Weights of a small GPT-style language model, trained from scratch on English Wikipedia: 8 layers.
Each number is 50 + 12 x the weight over its row's rms, rounded and kept within 0 to 99. Layers, rows and columns count from 0. The size before them is the row's rms in percent of the matrix's.

# v: layer 2 attention value, 576x576, rms 0.04, rows 226-247, columns 432-503
# o: layer 2 attention output (transposed), 576x576, rms 0.0411, rows 226-247, columns 432-503
v226 103:47 50 39 52 78 41 47 34 38 46 44 73 64 71 45 46 58 40 47 51 31 32 48 40 45 50 57 53 39 75 49 57 42 29 39 52 25 37 59 26 44 71 50 58 40 36 45 51 36 41 59 37 35 58 44 50 62 52 69 63 45 65 63 44 56 49 39 49 37 44 52 53
o226 099:44 44 32 52 63 58 39 35 55 43 55 47 59 21 72 62 68 41 65 59 55 50 58 31 76 48 50 41 69 40 50 54 50 37 56 43 59 54 48 53 45 44 55 62 41 48 54 43 49 68 70 67 56 57 50 50 44 47 52 36 60 42 45 70 61 55 50 39 71 84 47 64
v227 108:66 61 59 52 66 42 65 47 38 51 61 55 47 37 63 56 68 50 64 78 43 50 37 46 56 29 52 33 33 36 40 39 45 64 51 51 32 37 41 83 54 41 43 52 53 39 72 49 58 56 75 52 65 43 56 66 64 42 72 29 54 37 45 58 46 32 66 58 53 43 53 47
o227 102:41 38 48 52 44 55 61 55 47 50 49 41 22 74 56 46 49 63 50 54 46 49 48 58 51 52 44 50 62 43 42 50 35 46 64 45 49 53 34 50 67 33 46 43 43 75 59 61 63 40 44 37 33 46 43 45 42 75 56 46 44 68 56 65 71 88 37 34 46 56 69 60
v228 106:53 58 45 36 44 63 48 58 17 39 61 54 33 50 67 66 51 70 23 62 70 25 68 51 45 40 50 44 49 40 38 43 27 70 33 71 49 52 40 46 41 58 45 51 47 52 53 41 42 55 50 55 53 53 60 45 46 69 52 56 25 57 45 26 43 49 52 62 56 70 45 46
o228 100:31 46 35 52 59 38 33 53 55 53 27 54 72 47 49 57 61 58 76 28 48 63 26 45 12 59 61 63 49 49 64 56 76 54 72 27 68 71 39 37 62 40 16 53 47 34 22 61 61 19 53 32 52 53 64 63 73 65 59 30 53 38 51 67 44 53 53 43 60 48 54 41
v229 108:43 54 64 59 61 31 51 56 54 53 60 49 35 60 51 67 49 61 41 41 41 52 61 27 38 60 52 67 40 60 44 56 63 56 53 38 55 46 44 36 50 63 40 52 47 36 59 52 34 59 31 35 68 39 56 54 46 60 53 31 74 38 52 51 38 58 50 42 26 56 22 57
o229 103:46 53 34 49 47 66 28 23 40 55 33 47 43 43 65 43 62 52 53 53 71 65 50 56 69 40 70 54 52 49 46 54 53 29 49 58 34 38 62 74 61 52 39 54 43 31 50 51 58 41 48 54 39 61 65 33 50 69 30 53 45 46 25 72 52 54 49 55 38 36 67 58
v230 103:37 43 62 55 54 62 51 47 48 51 51 77 53 49 47 44 47 48 53 57 77 35 46 52 37 46 57 61 42 47 40 39 49 60 46 50 68 46 54 41 58 36 38 74 40 47 68 20 64 63 59 67 42 38 55 54 49 73 46 46 54 68 61 52 29 27 53 66 44 75 70 45
o230 103:39 56 22 39 51 38 32 42 42 32 48 26 52 42 61 46 55 42 36 61 28 55 49 52 35 54 49 41 56 35 28 48 47 56 65 42 48 58 40 69 45 46 69 43 65 70 49 55 40 41 35 42 61 66 65 25 33 56 75 68 41 44 68 49 57 66 65 45 61 58 39 42
v231 105:23 65 43 45 50 37 63 58 45 49 76 44 52 56 51 55 61 62 44 57 61 53 60 57 42 57 49 45 60 38 50 52 59 57 38 57 47 52 40 60 39 63 44 51 59 66 69 49 54 40 41 30 64 34 58 50 46 66 57 38 45 46 49 65 67 62 49 44 45 45 23 24
o231 102:47 43 47 27 67 47 35 45 46 43 34 47 45 37 54 70 36 51 61 61 38 45 43 57 51 66 75 59 71 71 66 44 44 45 71 33 69 38 48 39 63 37 55 51 58 36 45 47 61 44 44 59 45 46 52 59 40 29 36 59 30 54 39 53 35 45 58 49 42 52 65 42
v232 103:50 47 72 54 57 48 58 58 36 48 57 41 59 29 47 51 51 64 58 70 54 59 44 68 48 41 44 33 46 46 44 49 45 48 48 43 51 41 28 47 46 32 69 33 57 46 40 38 46 74 66 50 45 25 35 36 50 31 57 37 69 44 63 56 62 59 61 42 60 66 53 39
o232 098:52 52 32 55 70 67 60 74 62 51 53 41 58 50 63 66 46 54 59 48 36 59 67 40 53 34 45 29 48 66 60 50 36 63 27 42 59 67 54 56 57 58 31 67 40 43 68 61 34 42 22 83 48 72 54 51 43 53 47 52 55 66 46 55 54 65 37 38 75 45 31 37
v233 106:47 58 38 62 57 51 55 57 56 57 62 55 66 80 55 55 70 49 53 46 45 50 67 38 48 79 19 68 36 46 46 48 45 77 59 46 52 51 31 40 55 54 48 43 62 55 48 28 48 43 22 52 58 58 76 40 69 43 72 46 49 55 29 54 41 61 49 58 50 41 16 64
o233 095:39 40 54 42 38 54 58 51 40 52 40 35 48 56 45 46 57 55 34 41 46 48 45 56 19 67 57 36 41 63 51 47 53 41 52 37 55 35 72 47 55 44 52 37 60 45 78 52 54 51 56 47 34 72 52 61 56 47 37 29 43 35 62 51 52 50 29 48 35 59 65 43
v234 107:46 48 38 62 66 29 58 38 48 54 52 73 41 63 34 50 42 46 42 51 51 31 46 51 53 50 63 52 52 51 62 67 63 31 47 50 54 54 62 32 44 36 50 55 52 78 66 34 52 41 59 54 64 59 44 54 65 47 73 76 53 56 55 56 71 44 24 46 46 33 74 22
o234 103:43 55 58 37 59 63 50 49 76 56 68 55 54 54 44 37 48 32 64 54 32 46 74 63 65 50 52 58 54 20 68 33 44 60 47 55 43 41 47 65 37 48 51 45 46 41 48 46 55 41 54 70 42 55 53 51 40 55 47 39 47 54 33 50 38 53 46 49 34 47 57 47
v235 101:56 36 52 44 38 32 51 51 56 59 70 58 36 48 36 43 46 73 53 62 51 60 59 67 47 43 51 57 60 57 52 48 42 42 50 37 51 37 47 53 38 62 62 45 48 69 43 58 33 37 42 66 51 69 46 68 52 59 53 53 55 49 60 55 52 58 62 59 70 25 44 41
o235 097:59 56 55 47 46 38 49 70 34 65 26 31 57 49 70 59 60 64 42 53 40 44 36 50 36 52 67 42 41 26 53 56 51 70 35 46 47 42 42 48 35 56 40 56 41 57 51 41 53 62 67 33 71 44 34 43 56 25 23 30 71 56 42 48 51 32 43 38 49 41 47 80
v236 109:45 49 56 60 67 45 77 75 39 47 40 49 59 43 37 49 39 48 53 51 61 41 50 73 43 60 29 55 60 60 45 38 48 66 63 64 43 34 45 36 60 52 51 41 48 69 67 35 50 62 52 45 62 53 63 40 52 53 42 31 55 40 65 33 27 41 47 47 47 41 57 67
o236 103:54 52 69 50 49 56 48 47 38 64 46 46 38 52 47 57 57 53 57 33 55 46 46 34 47 51 65 64 42 51 58 68 56 67 40 47 56 61 38 59 52 62 61 43 64 42 49 66 50 34 38 54 56 62 61 50 70 69 63 29 44 44 40 73 71 57 56 49 44 53 42 66
v237 106:75 41 38 42 54 46 50 43 40 64 38 30 37 60 35 45 63 39 42 56 36 42 62 68 38 60 39 55 60 45 30 50 56 57 42 50 69 69 37 45 42 59 41 34 34 75 55 52 69 48 50 57 56 31 49 49 61 61 52 42 51 66 47 40 42 41 48 56 32 52 36 39
o237 102:43 46 56 45 32 66 52 45 50 43 61 70 67 52 40 70 50 47 73 29 45 36 60 48 64 48 46 62 49 47 57 45 64 39 50 49 41 36 56 58 56 40 66 58 54 56 25 72 57 69 59 45 35 52 72 25 47 41 47 57 34 64 32 53 46 52 74 51 59 46 40 48
v238 106:46 24 47 54 38 52 63 70 48 37 57 53 63 43 41 49 32 33 58 74 70 61 40 64 54 46 67 60 48 51 53 60 41 53 43 51 56 40 60 37 56 44 61 42 56 58 41 59 25 36 65 38 60 50 63 45 30 61 53 70 52 25 49 57 31 40 49 43 47 48 36 52
o238 102:78 76 49 52 65 47 52 64 48 53 55 50 38 45 62 66 53 59 43 49 49 47 49 50 30 65 54 61 49 65 34 28 45 63 52 46 56 62 58 43 44 67 49 53 45 21 37 53 52 56 42 58 44 55 57 48 58 48 42 20 48 55 38 17 72 71 27 39 30 56 61 66
v239 109:61 42 64 48 68 55 39 31 38 54 59 56 30 68 55 47 75 43 35 34 58 45 58 32 56 59 46 71 52 46 43 41 48 50 29 30 51 58 64 67 47 57 30 69 38 50 64 35 38 55 44 64 46 51 49 49 52 36 55 67 52 53 49 70 54 60 33 58 38 30 46 38
o239 102:39 65 46 49 46 55 44 51 46 68 64 54 44 38 37 57 48 48 63 51 44 59 45 62 46 47 67 51 63 58 57 39 64 65 55 56 56 23 40 37 52 54 67 37 60 61 45 56 51 43 51 48 56 75 52 63 62 35 37 59 36 46 34 28 54 32 28 37 52 52 37 50
v240 102:52 44 61 55 61 46 36 46 49 48 37 49 36 66 54 47 45 44 70 57 68 63 47 66 57 45 46 44 58 28 47 42 38 56 52 59 56 57 34 41 36 37 66 55 57 46 56 58 49 62 67 57 47 45 35 49 40 48 52 25 50 54 37 53 56 39 43 44 61 53 60 51
o240 101:37 56 34 56 41 32 44 55 50 52 34 37 66 81 64 27 58 45 46 48 33 43 64 25 61 45 54 63 53 40 61 58 37 77 56 54 44 58 67 29 51 57 44 57 67 52 57 48 63 40 58 67 64 62 61 40 45 45 46 50 44 49 79 59 53 62 57 52 44 54 57 15
v241 103:45 71 39 64 49 42 39 43 68 39 58 34 46 52 29 31 36 22 45 63 41 50 62 49 54 41 73 33 43 45 43 44 52 45 49 62 50 57 56 63 61 61 65 55 45 57 48 57 50 53 49 43 48 62 54 74 54 64 61 37 56 45 55 62 44 42 53 36 48 52 51 38
o241 100:52 38 54 38 41 53 56 54 36 52 28 57 36 52 59 61 67 59 49 71 52 32 31 50 34 50 34 34 35 68 47 67 46 44 52 60 36 60 75 49 51 52 50 48 50 55 48 38 58 61 39 56 47 44 46 52 56 51 54 42 56 59 33 60 51 43 58 63 44 57 50 48
v242 105:43 55 42 52 34 44 52 41 53 58 46 60 65 48 73 47 26 62 59 59 54 71 43 52 30 40 56 55 66 38 60 48 50 44 66 45 50 47 42 41 35 40 53 34 64 31 63 38 42 48 68 28 36 49 32 59 79 39 47 49 39 53 46 45 28 59 66 43 37 56 53 63
o242 100:37 55 51 61 67 40 36 65 35 39 48 42 35 52 45 53 61 41 43 48 65 60 67 57 37 41 41 43 72 59 57 48 58 84 56 38 42 58 55 34 59 52 58 78 41 68 66 48 57 42 52 49 63 42 39 55 59 43 49 39 35 45 36 51 74 47 41 59 43 54 31 28
v243 103:51 58 48 54 65 54 46 34 34 68 40 64 55 25 59 66 56 57 70 50 42 28 53 21 57 50 46 39 59 22 47 56 49 42 44 56 46 51 35 46 69 35 30 70 50 69 42 73 76 44 72 53 64 31 60 63 44 51 42 50 60 63 69 77 43 38 35 62 68 64 54 67
o243 097:57 40 50 54 57 29 39 37 54 37 68 49 38 67 52 58 22 52 45 66 36 37 63 72 41 56 40 65 30 50 62 37 57 39 35 22 38 56 45 29 29 68 47 55 53 42 61 34 45 58 42 49 53 57 44 60 41 34 69 38 48 59 41 67 60 61 59 61 44 39 60 58
v244 105:56 57 69 65 37 42 22 40 26 30 58 54 39 53 60 48 51 37 82 37 43 37 66 64 47 57 65 33 58 41 23 55 45 15 28 42 46 34 49 34 29 53 46 52 39 61 61 48 48 45 54 57 53 50 37 47 66 37 47 73 41 62 42 68 58 43 49 50 55 24 50 47
o244 101:49 37 27 56 37 66 55 91 58 50 67 62 46 53 60 50 44 60 32 62 54 55 70 74 57 49 60 52 40 30 56 41 43 44 58 59 66 45 37 47 53 43 42 53 40 59 39 59 66 44 52 56 63 68 51 54 38 69 36 38 59 50 49 46 46 53 50 58 47 65 52 64
v245 101:40 36 43 50 43 38 56 49 56 60 73 43 75 40 35 35 38 55 48 73 48 42 69 50 50 40 71 45 47 49 39 43 37 63 48 56 47 68 70 42 42 43 45 47 52 23 56 64 60 63 69 36 54 45 60 44 56 46 44 51 56 43 39 61 60 38 34 40 43 55 60 44
o245 096:55 63 46 63 43 48 33 60 41 54 50 37 36 61 58 53 35 65 49 52 58 71 42 45 41 77 42 57 25 59 42 44 56 48 66 39 63 67 35 50 55 36 44 23 34 52 63 51 35 54 57 84 40 38 20 43 49 60 31 41 48 55 45 33 39 54 61 41 57 68 40 61
v246 104:45 45 81 45 48 52 40 47 53 55 35 64 42 51 60 40 50 38 40 36 39 39 49 41 42 56 54 41 68 61 52 27 37 41 55 27 46 60 72 57 54 59 53 78 38 60 34 33 77 42 50 56 40 42 72 32 38 44 62 35 33 42 52 59 46 62 56 41 26 54 51 51
o246 096:67 55 56 64 68 51 63 54 30 30 62 38 40 60 50 49 54 60 74 31 64 72 54 58 50 48 37 67 74 39 59 42 63 62 53 44 60 62 43 78 42 60 27 55 59 41 56 62 37 60 55 75 54 55 66 59 71 32 63 51 66 56 49 59 66 26 31 47 60 51 36 56
v247 102:44 61 56 26 48 57 51 57 39 61 35 42 57 52 40 42 71 30 68 33 50 30 60 34 53 43 26 25 63 44 49 48 72 56 41 47 24 42 53 22 51 60 45 63 30 39 52 45 39 33 48 34 54 45 60 44 51 51 53 81 44 44 63 38 33 53 75 73 43 54 36 44
o247 098:51 49 60 44 37 51 52 53 47 26 66 71 35 39 37 71 53 55 38 52 46 47 33 42 51 49 46 57 50 73 51 48 34 57 39 38 63 39 46 53 52 68 38 53 57 32 48 49 74 39 45 24 58 72 43 65 52 58 52 33 37 31 58 52 56 32 64 58 59 36 59 31